Weights of a small GPT-style language model, trained from scratch on English Wikipedia: width 192.
Each number is 500 + 40 x the weight over its row's rms, rounded and kept within 0 to 999. Layers, rows and columns count from 0. Numbers have three digits each. The size before them is the row's rms in percent of the matrix's.

# down: layer 8 MLP down (transposed), 768x192, rms 0.171, rows 383-399, columns 0-191
# up: layer 8 MLP up, 768x192, rms 0.166, rows 384-399, columns 0-191
down383 096:427485542501485478564500493487487463520551484464495473513514501417511508491440408557460489444458441519511460552418601500571424474498489479508452453512508544531502409446584481538535589473507503564551517546514487463514508487533543496457480517488527561480551537542537451545481540538527463483520480479523416447481442562522466568497511399521495497485564466559515589447556475491577490471571542467587467521498452538536474503494542534479503507529503496431485455517469512533534484482476529489462457495506538511467477494463526473542445560521481554517502539434527482536483458471545541534
up384 089:441466464477593533464498507496516462514518464533528505453522439522519506432467449487487499471523474495549453484479453439447560485511504532472543519577552437497494451550515393554483481489549523494527548514565417485424513559486523504550480475530496498510564482472491476519519513442506483440544437482473524471436474463462484406444540480472525505535481537527461449482423469569498469449410456520517534539498527529454536441554465442471386457425489517528457439537459547518518443481548459536509470480479496480495524460546574574504516539520538538533515479539465500467534460523561547517
down384 090:605527511464447456551525450588453587461497557587517527522488507476534498494549484516455459449514488463530474508496496488547478502468493544474478486535502503459515511498507486512516506447444463427505440497500512434476479539487518587388545467485510511477426488558546514490534444541486543563494437512454488530527512589539499488566481543495404548487618515460526530510591495506505532502569506471449474442603490450555464510480465540435504527481515507525492537491549481502522554519400536497479497532501436484483468469464417477526482476497476488468501490491518487536430494444442505512
up385 107:517445500452501524523514442551503526527469490498478554600460530496511496496496465509525475545527584580486578466512484457461521489528480462429461505527447433510515482479519551561522534499506595525464463501521541486492489505549493567484476440475504492440475484534462495525463484441501542493536442531541529570545510533456441526487494457528543481518516449547409521449615508486534465551520519443525429459456469552485533467557465575529504484497516515493538530526535450532506503531515440486574428506544490461579498469520536536484447536561437571459516513475529530555493401437480508417
down385 100:494400551507513495412477537497500505484484517498471510496573453444484519537424623511534553492498487506464469485564504568523527489462577484483453512537513531501502441502481490492465497514506557457486442479553480488519557448533519510509523507514454548551508482476510515500505493490512453488555591485459554537525509552464464455549474492471497522516550493465521544537555534503516427542470449568460532485490532480499556642443430576503546540419524495514459574444520553521446467519454499531469456457462489577516485491475537508551481429544501459529515479548490469460470517503417595477
up386 105:524568525473476495534431555530525527473465564494538472524516514431527512448480591522520522516509445439488550460542459608498513430490562452497466505533478485501455469457503509518473533513503419543488476554487482422504538491495470535491455478504539558493530424499399553547506521443489465475401493485485449456514457465531511479486498511444546574467452467501435556457522536569454504508509509475535506475525455493555553494438522509513538587507523505531518532538541394491452533419484500478505567465468460427557542523444556533483447528524546487511569520488464512560510488464506452542
down386 106:528525504491407478489543458496476540479446494543473518484489474552509509544519505468477565527516527446491467485462505522469519496489497524448432501473450525451523519461547501563569451544528479406476568475478459399471539481483464485521485514550506597567521528530444472474495538533517544500505524493448563506511585459523519500455592476559424527549534519521493491507437528505579524518417515532417568541513539483499485468508533496551555440487438499546492490468542525513555442459420523533490452506528506452518591561506538495500570466478473532529441535479414551418477480529498474511
up387 104:489479515505489502478514524516433556549485491592523422509535563462506567568522476404448457481503491531502496432555494525529456468439537506516532454527467458449500500513417524503473481419462498582487536503524495484471485540449553531468442515524469467521462496463447498484480613474497441527477495493515495508416514465474475506579509449522456472521446509527522503488514432562554369565481499415501517502450494535484551455558541565491461462445527470450408475492527530510485526525489495533473524434553483419462545478499462509541525496484534424491506474420513504503440526515507523530
down387 111:514526516466498484451622482469485397454503505584466463548515431499463556499531467470500484443473496494482501516543561496476475532512468552480536457520505511417477526518540506497474531453418536473538517413505485519531510559481495526480505509567552453522427545529607482458403404496568471541491506478503489516513577440446440546502424542489435588527475484427481454492512493547481554487498505490529516517530461522514488501476473590532518430531556507508449496513505540513473447444497462525443478435484496602478519417442508521472507504501462524542507480514515458526509484502511486469
up388 096:534601529530533400501479490474505492525549444457440451587475517469583489496511516509512489514514492523501539442488449451520435420465493457532504482461487449467569480491416485480499461516498554528542540475525485598506539451459512577426520538522512539492496463436436499525521600511483512539507492509527516554507456508499527512571476531529551524437500468527445501385511524396530508516519530450612521534529474487508523430458552472514468435513502485451497502544481538528525517491502573494527589541490440495444506505506514502532540493559492518522463490468458517435485534514478457448
down388 089:477394480525525579505540503461443461517509532494523506527523486515484504506511536553533507427467489450577473554487587495531563573479455525454501470527525437462456524469491478538498546550497453523399539552526525428458476530513534424571458483495486512478487406569542499560478531516537520438440547509518536509528570454519520486459443443532456522495571514482542457557512473562469512485438495515423429501522489529514413527588497469476499524520533480493500532513466516452505518532533504492515484423529494577538536499444394519487464523503525493575479514479544483534499520483447565506
up389 098:478495499472531501478449467440533466571487486511528485497474492531516554465466585569496552512515483538515516520472520514485502511520551488486481524455592486555545518472464475562468574510523536470438459476568366443561492574376465530538482425520512485457567478506521496524426484491469559514552503511512545523534464527474495524531504521579555539423516384506489528541501560521531470465509489551466466504469475465471493473513542497510441481416469435511441556511511454491522502515457508558529545509492539394398570470524527474497506510495490507466526513450522498478496470469536517550
down389 101:454477591480497489524515493488517464484485484528523462472516489486476561528516499501486538544452497477491521484556570478505490445556481506617507489489509519520457441496444464474505510420581530477433481459490535511529576551481488548581535523471482505534472433584447549424468522516436534533477537438509402474492499534416464468451537476473555476493528446538548572535474490530485445501506492427503478436506440467491516513495446525529549507400507494539492608495503507466481450470476543526518455534519425500495496501443493510544529498528537586535541513481468544475500471604474568548
up390 095:490515528572484496532544585460493527486445489532569541456547520539535508460471485473502505492457502633451519489526457530483495575503482554482505511530484493478526575503504504529481506499552462496557476510494435528492535572493450522521537500524466498523494519495471503533469510469511490537494589530513532368502533426515488506473505549505410458474457585441440540475537471523483550436469461469463469502559398467529596489569507445465493603476449544527499494548455483566526464501475523512529457446533536519480529519557509423487488501504571448450492449462575528500539475508526463503
down390 098:492546488465496468471469492499460558455525420517497490534513495481448507466542527543563481449499513536560486516519546536484481493524428500497548621509418487464511479515503522514543493542533527562557481485449476550519539501535466475550581455549534498534561482546479504502443518538507549515481528491560517598528492501460515556562459497488455489550496390574570437448520441498434467558507511466495459461511454573445496447431481472447521428497542498529466529473508546462476492462506563537489528480541555564533429440449552486542538440513539494481535453551509546511451441471534530525
up391 106:577431504528502563485494481494530540506518488513538485551521523495491545461418537422371527485541549588458495474449456483533458429491410530514484503528487456506520426505484485500523551504480506549564521504503507492514505510507478481507482443490482548484435503497528505501558557552488484500501429503597500496520462500485558429462483524483532516569486491501505498523491470478485508598438420486449583476501528524461446425516579504484479490496491490527518542486386452464465459510554557513519539495573459538461618452505507560532440494498489473482461504525496431488452458538481485449
down391 099:447539595454490524457523532522544462490509517498475433576533519542533528514482560492530526413416430534489524549565518489496492489534475526485471552534515523542458499425433478532460521435458521504432415492466518486488528425559545521427488492442446507492506526502473494512520499546528510460480439488520494505487476488493549517510501514543557506480572543498512463520497559470572475542442525542506444552517449540503528473520495549478585582500553537485482460483504519527515527481491538597569501530443488432471528587467533574547443440490503559498405447489477439459476529543488460476
up392 100:531479534449501593426501485490536460555522491502414484512507510514437478511544520534525473482468488484500468575535500511503507507489509533455489523499468418544469510509440516463566560477471456519492530495493486394543485492461506568492510487552470506548496543440491519560476562490466482473439540612485491447495474522525442556567531506495518495519606500437465523542521541470474512501525489493505525529482468533473520513568561478480564518524544445495513494547498528457540514463513476600504421523554545475519459407446511517485571407474495469443525433515558403560554469430528515491
down392 097:484505492485473508570484557467434387470425506470516558507457402486540403510568477510464528545533531524526523510465483488510551511502502521544477515519518518526525535424456419493513466525569546540584443506580532558506520463502493435510488503496454559465503470430507478506568537551492536509523438514483579547548483525504477528448480486517505478488530492500515524415533475461505591467498529477519511442500476542470489507433514503515445450518427455542471435555496517537530482521546580479457542459543410481488534495494491544483481503495548512587456568498502499441448541543537443451
up393 105:492481537481481508530442522551487473493449534503459523451530582506440469510496588516474480503493556500458476506534461491475490491461472514401416540508534593409461559499536493488560534537486476495558518447512479453546464582431577493530500513541491542489440576493523523492435487527505471525511544564496449500461475485542469564582532534557542482495504462435494510425538485455526549525447513410562465482426483532460523520517509465561536568485517522482531515514516440531445485502510518546498544486463477503476504494451454543530530476445511585575545569573524525455499485456451509456
down393 105:504490556507540513504476553450486486505550555487593582478470470461485464537520517539477532450575533552559496499524537540547436551515577497524533486383459477461559470595485534573546458535500509512475475483523506573387558553529449483458467516434529486510552514496506491511535574421540520491467492530488467462497509505511504483479497561515558395480477484541510559496454442522504442500515578489524509443509503504532479500443509483476533502522566483490536442444578469462510517445461572464513536470523438489486520511488555476468514546515524570551519457438554516537482562528495494491
up394 115:519419493513490418519582538493407534464507511445462503464493464478467543532539449479543485464575536422550492526505536507482484539469481487457479529531557528483479515481507444474507489573507516455517516519544468502559474487432444458493542511514524514529459492480511467526549550600540622457453498505539454548496419572497485496507545509396474443512457465451503497446530469480487536544561480515472536484536480541504511485557459517569482437440525495553538522480521385524542495485501569478477458526436458509480557467497500568459481523518524447498497580492470564481558507468544539542
down394 112:501495456477569481524477436572592519502523496488535542572599512489498412483497513597516493450480562450567515504566573527423546554519503518446510505464527559486388480541450412521470468444555486536507518539470468535471555485463432430514466511511501457511492607459507477478426440499501496506544477558504509537484519551489481529545532529449470529584434477495469480502430455500446497479454499522454543541424532516481513473566515514498504495516551518493523505505542477460515526486463498516492465476483451470479473527537532485494551513536500440501466485547509523515541492514550617534
up395 092:488476479478523507533565514514476474486489497585496484487591503496501448457417465500468536454527414481551533510509526483470615469547518446474497511554483534499453509558491473523499530509556561498412497576538507501489525541585486474498482462479515574503568405550531495477575501523485587470539518485449517543420469570535519568511476516471422527485518523533482495529513513480455507435463506517499464527592534503417526493532541516538532462489496440508521510482469449532399499452462445445509411507519480512470488502519515439512586453561485509501475531554479566512489470467527449517
down395 099:457539517520512574455400536433451487549486537430464499448459509537498521501524485545542422510500537565545460497496440510528499525483442493521485474447485494568491546516562493427476524523406465505543563470530489470481487495514478512512460599564452504500472557437480525428521497501527489468419532546457516496571506528512522454508549503521505471473421484497489496444494458560480475538526485493510547522477500576575409552509492500547462503553525541492529563485520558519495457488492586577503523465453526522519404502507558599467480549439498527502540444486456444484497445515478524531
up396 111:469418455505504471494504487474454436530448527501510451478477468497512486558516437460483498532490514504502402509428512505423502459535525497475538480472457539561551413480464428520483507524482497544533454463547539485493481489541517523506462418496539544514525507486507501481527447639544476468566537569476544453440540506490543587512456518423524480530491447523539489486515507561499468483464458556479501509474506480498454478444605487529446502486523540478503492499582472486469550513452457524434482521484530563493508496569432460550511515605536510576468534571490469465512553420512474554
down396 120:466485509487527567561561479483545533547471533460512479549584491552531479536531537503522433550539549505446506425490584487508534534538498412524495509483460545506524539488537514595497452511519562509468462500490547416491482500454482507505505449494482493516497469407545539459501400533561480545504560582596549522466497598513478528486466476466500442496435547487511443541563509527452514465559463513461506576480569454566514451493532488463490452526516528542512541499472523508447488431431544561579470502516511500535514479581506510534482474505535541511506517564477498461548513459526529541
up397 114:508491609427506506541512473467502558465478501467502527476485585495486460497574492531531463506512524488508462499538492487424512468520470506508444509452483512540555524523465536506548536497497529468545450495524519496512457533456439498559513508494567506485481574485529541560456472499461488449470514500533519512425502450424518496546524501468594513436508465484478462481543491447457471457505512497571491419482523503445512515550431521464496529515505518440500470465470534440631519452469428601519465504572436484606508515449545489488508506491471472563528491588510477493529416512406435468
down397 107:448498490532470526468513469587490499460559563509541512444491554471560446382444507520469493577486495511515490477501509538485474581490449506512460451494496523471607420498464575468528529467482523495515453572506547516484524512526461514468565478428490507558518484555525519485471509547474609516497495504454482468433532527520466491564478513470526521560464554562454452516514499469464554477524506471529517504484401568414468602542497459569555490491524522498558516538531458472547481501475520519489477513548541517529458580501502467554474540506512468495516619491483455458461481525470474513
up398 101:586456522444437458489487510466503491447500384477448520545416514560506468470416441556517511485562523490480478537544513545518500514513523533489490506449556417504505556486453524479501476560584559488525569529532511514507443483468485427498472495547517489536555483511437492411496516495454509501512488468451469566517457529441513469479489486579524487545543455520415517467427502491473519474468492538482544463439522584547479511459499558442447437463524483469492462531413453495550525469552546484479495486546504531571485482449500455487441524471508445482446434528534549511505504566459553478
down398 094:499533419534535474492483485544476577434443495505461509500598441512484428526516465492492497556472568443499461421530552606499525527491508486507551476468394522596549483474509461516492528471518440489566504518552571550511447487479533555554452484472539427505460501542509482519435395508472450501520510522523538497431499477513508542489565518529536556501474584488529498560506496512550567555526467438497487551530518488509482492436548511527426456504553527549425503514542448530518471591461463530463504554487559535485478572512473523488537483500491494472549521542530499491471490487546507470
up399 101:418470466457543569576475563627512401450524514532483470563539509498510574534538530542425392528547460499487454542533487465508479565465524510514484467500552512495499529461509558580516430452476509459482532495526530476539499532463434450478587548418483439524523535486542538543517531494499471514549506509530476552462507538497542498544505481499474540490522504540405508515545532551483515550487489500478488538482461514497452529502492488570520532425577493518453556542549545511481522476518498486479461531502567543465595511495449498523573467524481519517493460603524474500455511458478483514
down399 106:511562490526467494488519530488501514518535474511492503559490497500487528479457468504551428546522575546451484522440512484419522507557550444482473476519558510403475449483473435494520492499586439464519503523561454496482485473490516533520533506512515532487510517548535484413453521469542518545491544458511419507439412503487532550475495522467429424569485519548478494545453474513451540516451522478482500486575533520499495519429491428479564549473494496487503481504494528538389481559563540454382466524467482529582464583509467528529537510521463506493369520514529436521511478557498544495